{
  "n_head": 5,
  "d_mlp": 448,
  "activation": "geglu",
  "norm": "rmsnorm",
  "init_std_qkv": 0.0318,
  "init_std_down": 0.0,
  "lr": 0.00249,
  "beta2": 0.98,
  "weight_decay": 0.067,
  "decay_fraction": 0.814,
  "doc_mask": true,
  "steps": 6366
}
Each number is 500 + 50 x the weight over its row's rms, rounded and kept within 0 to 999. Layers, rows and columns count from 0. Numbers have three digits each. The size before them is the row's rms in percent of the matrix's.

# layer 3 MLP down (transposed), 448x160, rms 0.0961, rows 296-322, columns 0-79
103:519537570546562418470486532554480479507467529387530432477555500554459501401457526536519503535473490563482533540524424552533478443552469442573403472524477440472478486444522476540531519472564439531581564571419451413543464552488538436417519464
108:547510555438551505512505500457453554394457538499553540563517491406561528512576506466459525356585457376512423472499429570395515499442426476477501501487507538482517551516484342450442439557334459506540464469462503544635516469526430546477565515
106:507472537552476473446441487464513486463629493538452456543594440484468459583539457535542487544467519469552466423587538434492448494354490458495374499526458562592481521441519376498487456484561431434416514541590562458499579476484486468614583498
113:467480406537501400542507498500464512589512482425482528422510535534500630560471513522527604543483456544454437501478537469511388481539555450463411522530526416467415554472526519494577484436506488566557539588490481471466528485453429553444466566
099:416528434561430563482499437487475468531441476490512542510544498611483452565495382478487446515481499453580500547421479526472625501591527625479464504499461584532540542493522425460539547618553521474444549565499574504484492478562554560496474463
106:494548512446499515570491491482456474417493505528513465556518492471585574473597476521497439435547531397513478533522513482430468586524461560570497473536482511509488522478538393504497528461430528436506526484565484518575598554593463520589519454
105:506576506421481520531438533489441458574486455497415414527588487454552495463456442498446527518403492485529445484463574513476500554522486465421496621469596447540490458500613470502473535444545468507595529547450472506404488488555520466433504519
087:422528475551579529461525490472513482413564456469548531515539482494537520443409499503476470482545587523497493482566588414546542489493456525529496517514469563495448410523544441520522456470610440541449462427434498503433422447504554525504505554
097:483443545503512473477565505487518435432459475482429448502488570484465440498584561531474485465500529583560533495480517492441467610522492504529546503476470594534466519543462432460443466469482536629412501533508505540503489498466498587607536596
107:518508529474527522509473524498503512640451475453516455535520512564503480533524562449477483476459505486492479523492657405462549502508519465449559525489419530601462450498503466517577513453481473535447518568405492543499504586469532535479408432
102:435487494532506554445517583544578454385466490526570581449506500503535502528450547551546521498540488521435564532551558369484503468556479516581475551424563423413508581395465559488442483418514431474537463528575534469524453637409492580504462488
101:442477525483468564492505582445508531431462408507507501494395559383511469530567498567539564499554459470542480503475494473477486493454534513502489545545491502578509550516503483530529439528524432427505510478443545555442643527461484453417483465
084:444506487543560508526435489504522502609503563496475400458556511484505598488531448536471520530530458374397541586461462387476534520476438554421448594588474639558553539543516482443517494535503429551506425522429499520437522441427516435397606533
105:477504481489510510546511487428474470501473514464621452566574468479564520450483489443525465525634476488486480496427553536560491478509532478507512504473424638461495484524530452446540558520470441504423530541506488479468525495618507609427549376
105:561478529485591560453600486498408515597544567559518447566504495528426495533443496457539612420442513589549461476514405507493520439508504519492519520494476573616555461419496458501452531476612466510451517497534553495406529505499535485493441455
104:517443528448521561462506547546492558459521534505575498461486481510471474447395585435494577447464601569487449505499407561459507521518480525546566458539524459442536481545514463513548515513531440513516520432488461413425528483476517470517518563
093:513500476566449454422552438454622378476507450465512512457533531521379461455409489476485523493526503561470482544396501589491451444520485536480441401486403517502502511385541480484453506514465538511509532492529413523548457480522469486559478406
100:476563400510506456451517505512494420492525518565482499515650464434516521460451444622477483492459486522518477557520471510537537483516519564475462462567496457501440524458478554628498528546549508544542532531400458390451395509507509531490456497
094:507473445490594547455491544494506560494480546502513462556551544513520385480388500490523447478492459469487543517551486478520515553473442447521489503427546521615547446493526502473539434414493557461505580451501586483428436449536541394458463551
102:486506496544529516386619512495535562570447482534445544436525471465457531569494445473522540519548503475568498526486463552511483405580455559487464498532491496568493461445516520510518416579593497373511530607551467459553477609421499561612506510
103:509523513505486502633450528494552548521506323397458486596450487482530473499616519498526488439395412598524508474452512483493502509500541429406453469525435525453442548478562476519518517508550540509548427507475508507425548515531553393473503535
078:466545541574489468531476447517596580518505513474466542475544555408446468570574536479478529521384425384510529524432481555526526528428522499460497464505622500513493530486531604506469525520410591413485461481478504546522439413509488450583445520
109:493543411471433496425513547395505544481452526600552476481487503534465515531482536425528500446647463473516543491446439536447522435534469640482501490487524511560433414414536583506515547589560500472421535499443485458385473416443521576469439420
110:513535480510442538573467478460461448468535443512456517502433559540507595510388541493506510485399512540511496577484399571551441509540574579494512585475522415501455508518561436524555442466542456546527537483463578526464428490462519444459493448
105:435454548476454511525448523411527519516552611499464488621409515460506563523625586493530516432462432517437611474495469534503480539453517429564457466608534518569577537494425466548457541465543574509542563436471486486537565435470506543479487494
110:508467480562493460417464564467478544540537573485553546442467447457515521487502588505543527525470454557542502483378481372528471503439602398538549540579546405522460524422532576551536474457561524435449467473575515445464500412534459453460453415
089:518431526478431477444531571553484534431409458592456497447498519457461505559450473491483389579502495491578497588546510550472548491589549624524524515476544428479515563448513602499544550467497497550450443509490552465460459547512518533464539454
# layer 3 MLP gate, 448x160, rms 0.106, rows 297-323, columns 0-79
105:527382505560446504521434361560450447514481486445447449519533469459413473462472543541582469576405455435575593558569482441496550546546498546505596443481526518499565501490497584534457439483488489494455499599568515544449575522488465437451446461
115:519568461412430520435514441392519530535477493467495489455466412555389483450419405514480433465486488491507555532459557495533485476523450463549470571488488489489462555511546539501590393535476544480547430554490528464554536505499477492397534600
114:531417490525546530505482462485484420538504455498492507457552478388394490567567523498521491509511517543617574518476517512518451482495523488550477497531458506459442601499566462487506485516426481636484466503551530531565579389483449607456582460
112:570480571518465530533442451432540520423430525470495485408579511468473518478465409622497550492456553434453493575530578494426552471498529457495501455462417486557511508437404497487485516573501460594489515581554434514485552421562482550445437461
111:469460461501476490492486477461515526521565533391483484564506420427456593558534547539529578469505488462439636566440613457497463557541453490552518496510570571482518486559467546487518441538472500523522537506504498467532542499366451491440424514
103:531530646486512570497590475459435476506505420434532490385533471521527542476562515563532530511467424542573434577506454567448489495489430507479501529497445451555400506447480539517420537493532475523443468490482460502496496484534553463448516527
095:537538503457484477501519519536405444530439484497483395454541575444509452552565497519467575479472531527462477521577577496445522533559444468460501469473488487443578537478419532515467640596419533519521412417483401477488508424416403493470432513
094:506467503464466482509443478554415528460444455444540607515467506496439485450444521509538400511545564534575574479548512518506508564524469457499552503438455460507456512480489540493537469486437421515421525634463489341516474449495420566494498440
101:475556489488481467492458513470541442507433528429531423479485562501473504536515479527514560461389429399609575512573543445507466496523460631545577619426544481520464507504417481453540503522486505452518437533534472537561505436469441485538483441
102:456492495450536600453545447530506560457627505494466512481492508513551672506604510555554567478508556466532537546500507395497460520460487404540508450536484525599541562605488433458585541549520482589585497508421442501441430525467453542454482541
101:554477424512516478545449553455481497558487541527520474440601412441479565405372496501513553515501611466494486455557463498485524387454538467507511579535581547532452510449442491463527526477436474576535450535532545444500387483464482498590451488
085:498457430462409482422497537432528451450484549449471473473583413544473511443564576502575528435523499409544584495469522495465560507534500569464477513487453497510538543551490517494590383521490470453504401546508505460563573459430457471402487504
108:483539456483543489421500427382502445560515558411559550495483531475475567520561569433575479501487570569549572477510492463484445474554503500473547527497431432483614573538519449488544515589516483568530488459428462478494504499529400592363547517
105:509479581417496472426543459353507561432514434501490593500459457436565497463588490508523544565456469502546546468561561431491522445471532372460429576524504483482501503504508564596564485504417426449573519515473525553536492489507577533471455435
103:520480573549493473467462502505399520514526534512437449418481554554548592478484387511474542527489492522451568544439531510474498448473485562474494493580553434447445461496545546512478536498496591403570488506470593472517477480411584515524478421
092:456511423490438457489450428482567508442360516512532427430574468456524494464513536509498531444557462519542557507460399495488443515548603554559437583530469443493423492476465549572585554434565546475436500447455501435414468577521530435540470447
095:506465492473496564552526489435491596543499543453511367511444547568370530535509447523537470398508490541516587480483399519488512477535442452539522487461534494490552488538534468458558610490383501528488445510534480604457590519487534472458487605
091:517477525464597462506528541541537502518480491500417419546460436539575507567486466472420545550476479575422497558557428527489525437528459424565450476513516525490497562515488574518579554501481521559452466499462570454500503325474514471457488399
099:486545566443530500541573616540500456461460445475552614508511520497467508501532493468438435542526510449452437482552528486482554616423466521497492500472522571471582500574477514446456557484440448536501536435440468505504468474501426418517531486
092:451513491496610468479588509475565467447504545445552513427479497495475502482417465504493541552508513428497499567467482556516503477537446534557449475436446546578576578487371543524602496431451492500392517617487524506484529547475521574503500514
072:495449564480501448482551499497474497531622451536401457577531542542455550432610435504577477494468558539470541425519549524542460529571473514643463607590419487500547493515479519590562462502505503526477444524479567405521436472479519473477428485
121:488405540480477500515521444399531449544534513532419525443551531621488536541489524475533459455458518485550554449601469442520514527552494456555556446476566562522634591483483357516507509577489479473493534590487509470411470419461451502488601472
107:507510494492553554459461486529501527522485464524612442492428555542339478463594482487492466484523455487557527460528478424519535588491573509462578466530493521468552479588463511519550524479395526576489495492554510524590461381527519597506533525
104:537530532435443593548472506394506460459569547526480449415455553372469508464505578539480535502541468553563565571561562466535492472489421501554555550532508412507494563446457491512477553455434500476561456519450496459495605503454498456372477485
101:533505590525505578433523501470433495559380483485533572471496483492403529458573598523610443505545418450556562506508502473599511497502496417627540527565523488486471513586456463528481493521494513537423500430550482491442568493431458455471448539
093:494569513464523488469560508507489508509540552452501529606446483420414455459515518496476504517465468512581562543531544539503462503444448528524554511468513481412472549493465460491485601567515465576483576547463508452490497493464527587537532548
102:532592455533491527521504451510499521579513565483503459505489464481431461560511527530538466556458394503460499446447384388538536584440438453458492511544516419501547529481452489570541582543416526488501551501436468558462490499470492523441507481
# layer 3 MLP up, 448x160, rms 0.0968, rows 297-323, columns 0-79
105:425453518572384473545540470576504474547493448461485424623489482584429466428517560462524557519453486391560551535513466473543544578536502471515491461425546501592508409509524571549442550515508521465519568455601506607453470524509495478513358366
104:467572399506399444501527532485489553577484542558535480544498539497490509535485470459525490421477553509405508478515498548490517501523432601415596418542581488536540415520423439506502475473498520540497457441451441571492453446478524427496576530
115:549511520528566481441468486516434475453433503561469494473561559550514464484452506506500539482493375493512395493494553497570558549565516488468384506535571531473558531508484553524579509484538471425472441494540434454464490533458489443488507535
097:521506517468426517528514508473523483442449568451503477572413528418453534441612499432588482467559469446551572405598510518475409588490493487423470411485485530492500494593557548549528453421484449496558458494529532422531496546491472491454552478
110:513434470552585522538481441466549552547492431510530579497542501493524412570508490538551525510427448437472588504467464455492523513543503472477566543561561534577539469583443601505519489521582524445510558521523499513532485528448472506469457457
106:493509487529565508506453436498433464471465543549530475458548530580503433514501536487454460537525420517452438491550381505552535551496538535500509521475438534490399513443471531420528558521500464575355507563526544408500461459521489481542537532
089:426522570541542557462527569466599485529502466474605532482528481559511480489394496527591533547404508448472475500436438514526510530469508582462579563483576526488488446525502316539609519450552455496453539475453534502488413552455465543461522463
095:576417461457483443522503537539530581477470426491622541507508578517461514499512554454548464472494444457480484527522526488514475527503442491395518553612500510427521464559433521529536518497463433522493550593463492443590422487444439508615451416
113:548374478509451474521449523477538492476401567568464519423441459432509468534497507459571484603451537568483453494523505608515484552496491530395512519522526431411547413512522558466426517493405468559419509473506492488545471521586516502462553519
098:478414490464430490530535552493504496526478606543570464574419507530435492574497481502562500477429485506583453522459448552524420538581465444496523544449449526519402500521502500528606354472450614484509531485472552483491494445537530525513598502
104:483562520449597516439441512456556522527472576512625521518507447530536557501440517533497579535428505521410502442503472489483576550439519458514583523481520528536449518524384523504506498496435479490560585485537437497389517515561559464474562507
075:588473540530460516521423460528483472530540437541466480495440567395427483508479454467578483567479548603475466495468437619559561496535486449449463500624504443515533452394479520512456571522501600523487548496486554451476474529490471524504546473
106:481566509493427545454497556515603515517524460480473345490568501605487500396506494565501622521490479545435515530505455507457472447516481474531489515474507501503471472507500439525403477540545465583510501390445524591480423526467504518512450450
106:479463583474510490515569588387516493519500579532422454596515589444488464510575552512497515493494572504476522494447495522418508519507439483515550475421461553595389511598535457578544529496509431483601535482505525504470475545490543427454648551
107:498513500563517538503451523560484502546538513488452438422532539490547500547493475487488607479535459518426591484525478500478497473474551556476472480598551437505462469550534423556529533386480439459444568552472434496523491519459540441473514515
092:569571472518589538461510542594390422510473525481432512487514507573480446532550538492542550422550493429559533474502545405494462534454584597503524504484599530526532489494523520495501519510428511519515565571555549498540523526491446497458575435
101:468447533487465528501560463546525548538479533521515544519444542496502549497495521358469488525517516390480537452470534369399479527423492460499539564520497558497471428430520553497424483475471552476443605495509535593498497545456512444543475412
090:580496364490491427436509477540527446493495481490523485550525485445522505544459500548477624436511392443446469531443426504555576454540563574488449551442472420513522521485451514498540468494500432497453606449490571580470502545432481424535511502
111:425526521405504486536454522464511580479496441486541518548464464496509468524477483427456569562509540519479381516583507456529537631456590397525576523452389609537609548517470557503442557521526474514471522469522485524466478426542503404382464543
094:518420519520395514424450458526420492512483511594381507584518430471496490531521582457497390461454473495506545496601520514429619581486517535513476491553534521466459469600534433494513512508524473450540501322479531576509556389510443515452513550
075:412586498480501400531566434544462456559583413493563503590490541523484480408533497575454522453495509542509455480381478422571397474480469501464521526472475503580505573453572583526623447513478529472545474545566491556495464530507499459548523401
112:444501435565500555502547453486497498523430600458398426469524430533447450532600522548440479437478585497506587416527452486373457475501437461450560472528553547432519474467511456494566498548482484533371521459421533493526483550439505553374521506
113:496449464421523520498529391467445559528593512517469524493551573434594527466506495535486528576562559528490511481504497457525477392560522479550473562445468419505520594377534536475514504561607384417484505541502551467392487537519473471395554593
108:417544412510531393481493398582505538501475499509513591522486505386506520525499480489521541481546540488524526566445526497559470451530472481521517506542479484542520470483530485500426425538517526453528432549483453507440546585480527500530560520
109:513507450449415430612493470515503561478578419558401510481482558546489557450425421535391507473530515504489459485586499473469426584498469425508470452484465548554583563469489481514519479546485524527593457585440525490545490521528558508477582584
091:497485555599346500535467485421454522554487586403506500391488470430456527541488442436510561452411549459525512504474495460440555484497560581517570492422465496542521572486584501443474549550484526508459484518568527423533533382509394556532527457
103:473568520508492461499522453558415520570510476357509434553461440491443504413494484552475540421503423423434441476454452470505554468458453500496509526548566565486482521459492590563529519542400585478488505494508474540528552589519510507442533464